config.yaml
vocab_size: 6796
optimizer: "soap_variant"
warmup_steps: 200
Each number is 200 + 30 x the weight over the matrix's rms, rounded and kept within 0 to 999. Layers, rows and columns count from 0.

# layer 2 MLP down, 64x256, rms 0.166, rows 0-21, columns 0-63
234,212,246,200,174,192,192,165,234,253,195,274,198,203,175,223,215,198,215,169,182,212,217,184,183,170,182,202,239,203,178,198,170,197,148,208,178,209,200,154,214,193,205,234,188,180,201,167,243,185,191,231,187,220,224,167,196,144,172,237,194,176,178,165
198,169,154,194,202,195,194,158,216,171,222,133,189,213,189,176,168,155,218,248,200,183,99,202,206,215,193,192,247,196,173,195,194,200,249,191,79,215,199,191,232,180,178,155,135,172,220,176,211,197,211,255,198,211,208,134,253,138,222,263,170,265,151,177
224,200,183,227,199,216,208,249,218,219,221,165,170,238,212,208,207,228,191,266,203,193,152,230,188,177,182,159,215,189,200,205,192,221,186,230,235,202,232,212,198,214,199,189,210,195,222,232,170,219,203,237,219,126,213,186,210,180,188,199,192,155,127,178
174,175,193,200,203,207,208,198,213,260,212,153,196,206,202,229,184,136,198,268,217,191,185,210,196,218,61,150,225,244,200,201,208,206,253,184,154,264,168,253,229,196,188,171,219,206,202,113,162,172,248,181,232,219,164,213,206,182,241,185,186,289,181,211
200,181,132,193,124,161,185,242,197,188,145,200,188,185,180,240,173,233,198,221,228,220,179,165,170,145,194,200,222,216,216,176,156,185,227,171,210,194,177,203,177,192,178,184,147,172,149,178,179,258,174,190,202,193,208,161,206,240,200,160,162,166,196,194
206,229,246,195,144,204,194,236,218,180,183,211,199,99,168,161,224,199,220,195,211,233,142,166,214,245,172,222,199,187,227,214,158,163,184,221,243,196,176,182,166,208,185,232,240,207,143,153,175,260,155,234,210,160,212,203,238,283,210,112,236,117,189,182
195,194,204,187,195,195,216,271,190,237,187,217,212,213,218,207,137,225,178,145,221,145,172,209,180,192,171,143,170,196,213,208,205,185,185,115,188,223,219,171,205,209,252,166,232,235,214,231,221,168,253,217,214,176,182,197,170,206,234,178,170,242,161,203
188,196,199,192,172,198,176,248,193,199,180,191,210,152,189,231,152,227,179,202,194,244,210,231,180,208,175,161,244,157,157,157,251,246,204,226,225,181,199,218,189,195,124,174,178,190,205,202,216,113,268,190,220,228,182,245,212,273,236,195,215,225,155,194
204,193,206,201,226,188,211,140,199,186,261,191,210,176,192,173,214,183,196,148,209,228,240,219,210,202,255,267,171,201,184,223,217,185,191,174,220,189,191,180,204,183,222,211,181,195,205,174,188,185,216,211,198,202,187,234,158,199,232,154,215,260,203,261
165,221,200,186,169,165,185,164,205,216,167,154,228,151,170,139,137,217,190,151,216,176,188,204,227,187,170,215,167,204,169,239,183,187,182,202,208,125,159,190,236,191,219,175,209,226,227,295,196,223,184,223,222,173,241,214,190,222,194,212,233,225,228,177
190,243,229,187,237,165,199,180,193,218,219,206,188,184,166,204,209,194,157,164,204,187,192,246,216,195,87,228,273,178,194,219,195,210,147,211,203,170,181,184,259,235,155,229,199,193,158,169,175,145,252,200,213,238,202,164,275,200,187,208,225,149,155,198
168,196,210,185,201,203,189,226,229,223,211,190,176,138,204,223,219,143,225,185,211,245,178,172,197,194,207,194,164,197,213,198,156,212,246,152,196,181,182,234,196,206,224,196,232,196,202,121,197,199,155,190,188,137,188,164,170,217,177,69,184,252,176,180
207,168,125,199,209,208,203,138,195,179,156,205,182,172,216,208,139,170,184,182,213,163,218,182,189,240,284,147,210,244,194,206,173,183,233,196,219,241,191,215,211,183,214,159,218,172,200,198,223,252,209,153,207,161,159,187,189,245,182,286,170,230,241,155
146,222,194,187,191,200,215,190,188,225,272,164,224,227,179,220,216,181,217,159,197,232,135,203,185,225,186,174,235,180,243,192,189,190,216,236,237,172,219,166,201,216,206,274,204,211,181,250,225,186,147,164,204,198,207,212,229,245,201,212,192,236,140,189
217,191,139,173,244,162,184,238,192,219,174,232,202,249,159,195,185,235,190,205,171,252,228,172,204,253,179,195,215,177,172,161,195,195,204,181,159,189,186,196,230,204,202,192,206,196,116,172,196,202,148,178,188,236,178,132,229,208,153,240,195,235,184,195
238,193,187,208,194,191,182,217,210,225,238,200,208,216,210,231,200,220,194,204,199,215,167,183,196,218,175,194,242,203,165,215,224,198,234,167,161,154,202,213,221,196,144,198,205,181,145,206,212,184,213,185,194,250,187,200,196,195,186,193,193,146,199,194
234,227,177,200,242,244,206,191,173,162,251,289,256,151,191,209,215,234,204,220,191,179,244,191,205,198,237,194,160,185,247,212,206,178,192,190,275,221,165,190,180,182,122,185,247,217,159,242,173,174,187,206,197,152,232,164,186,290,207,194,223,142,228,182
233,226,217,218,237,204,211,172,203,202,209,215,271,146,221,217,255,234,197,191,203,207,242,200,202,254,236,201,191,166,186,209,209,182,226,196,243,207,183,187,210,212,181,232,205,173,183,223,178,174,188,198,210,161,208,220,220,233,175,165,184,200,155,164
238,204,197,223,243,189,220,168,193,209,201,148,192,195,222,178,178,218,206,235,198,194,185,163,193,207,268,200,193,182,197,179,209,175,199,200,267,183,176,208,183,193,243,222,216,212,211,206,194,195,215,184,198,182,225,226,174,241,217,151,218,273,239,197
203,201,200,190,212,186,197,262,194,259,169,230,201,198,192,203,212,232,197,210,209,188,217,222,206,166,169,224,243,218,205,200,168,186,156,149,209,185,148,221,195,215,201,163,158,207,188,188,190,230,206,216,212,181,197,195,204,228,263,230,196,136,205,199
190,196,233,203,196,188,207,240,218,262,196,216,192,191,177,211,182,234,127,170,187,227,90,159,229,177,183,177,199,194,179,243,176,140,149,132,191,189,174,148,227,194,190,190,231,201,185,213,168,230,216,262,164,206,193,229,187,239,197,215,195,139,241,226
165,206,185,201,203,175,196,218,220,251,208,181,229,202,190,127,188,169,181,209,189,155,144,203,267,197,229,238,188,203,168,216,140,155,287,168,192,207,186,221,231,210,195,170,268,195,191,180,228,201,229,249,213,195,215,211,192,225,218,247,232,216,174,163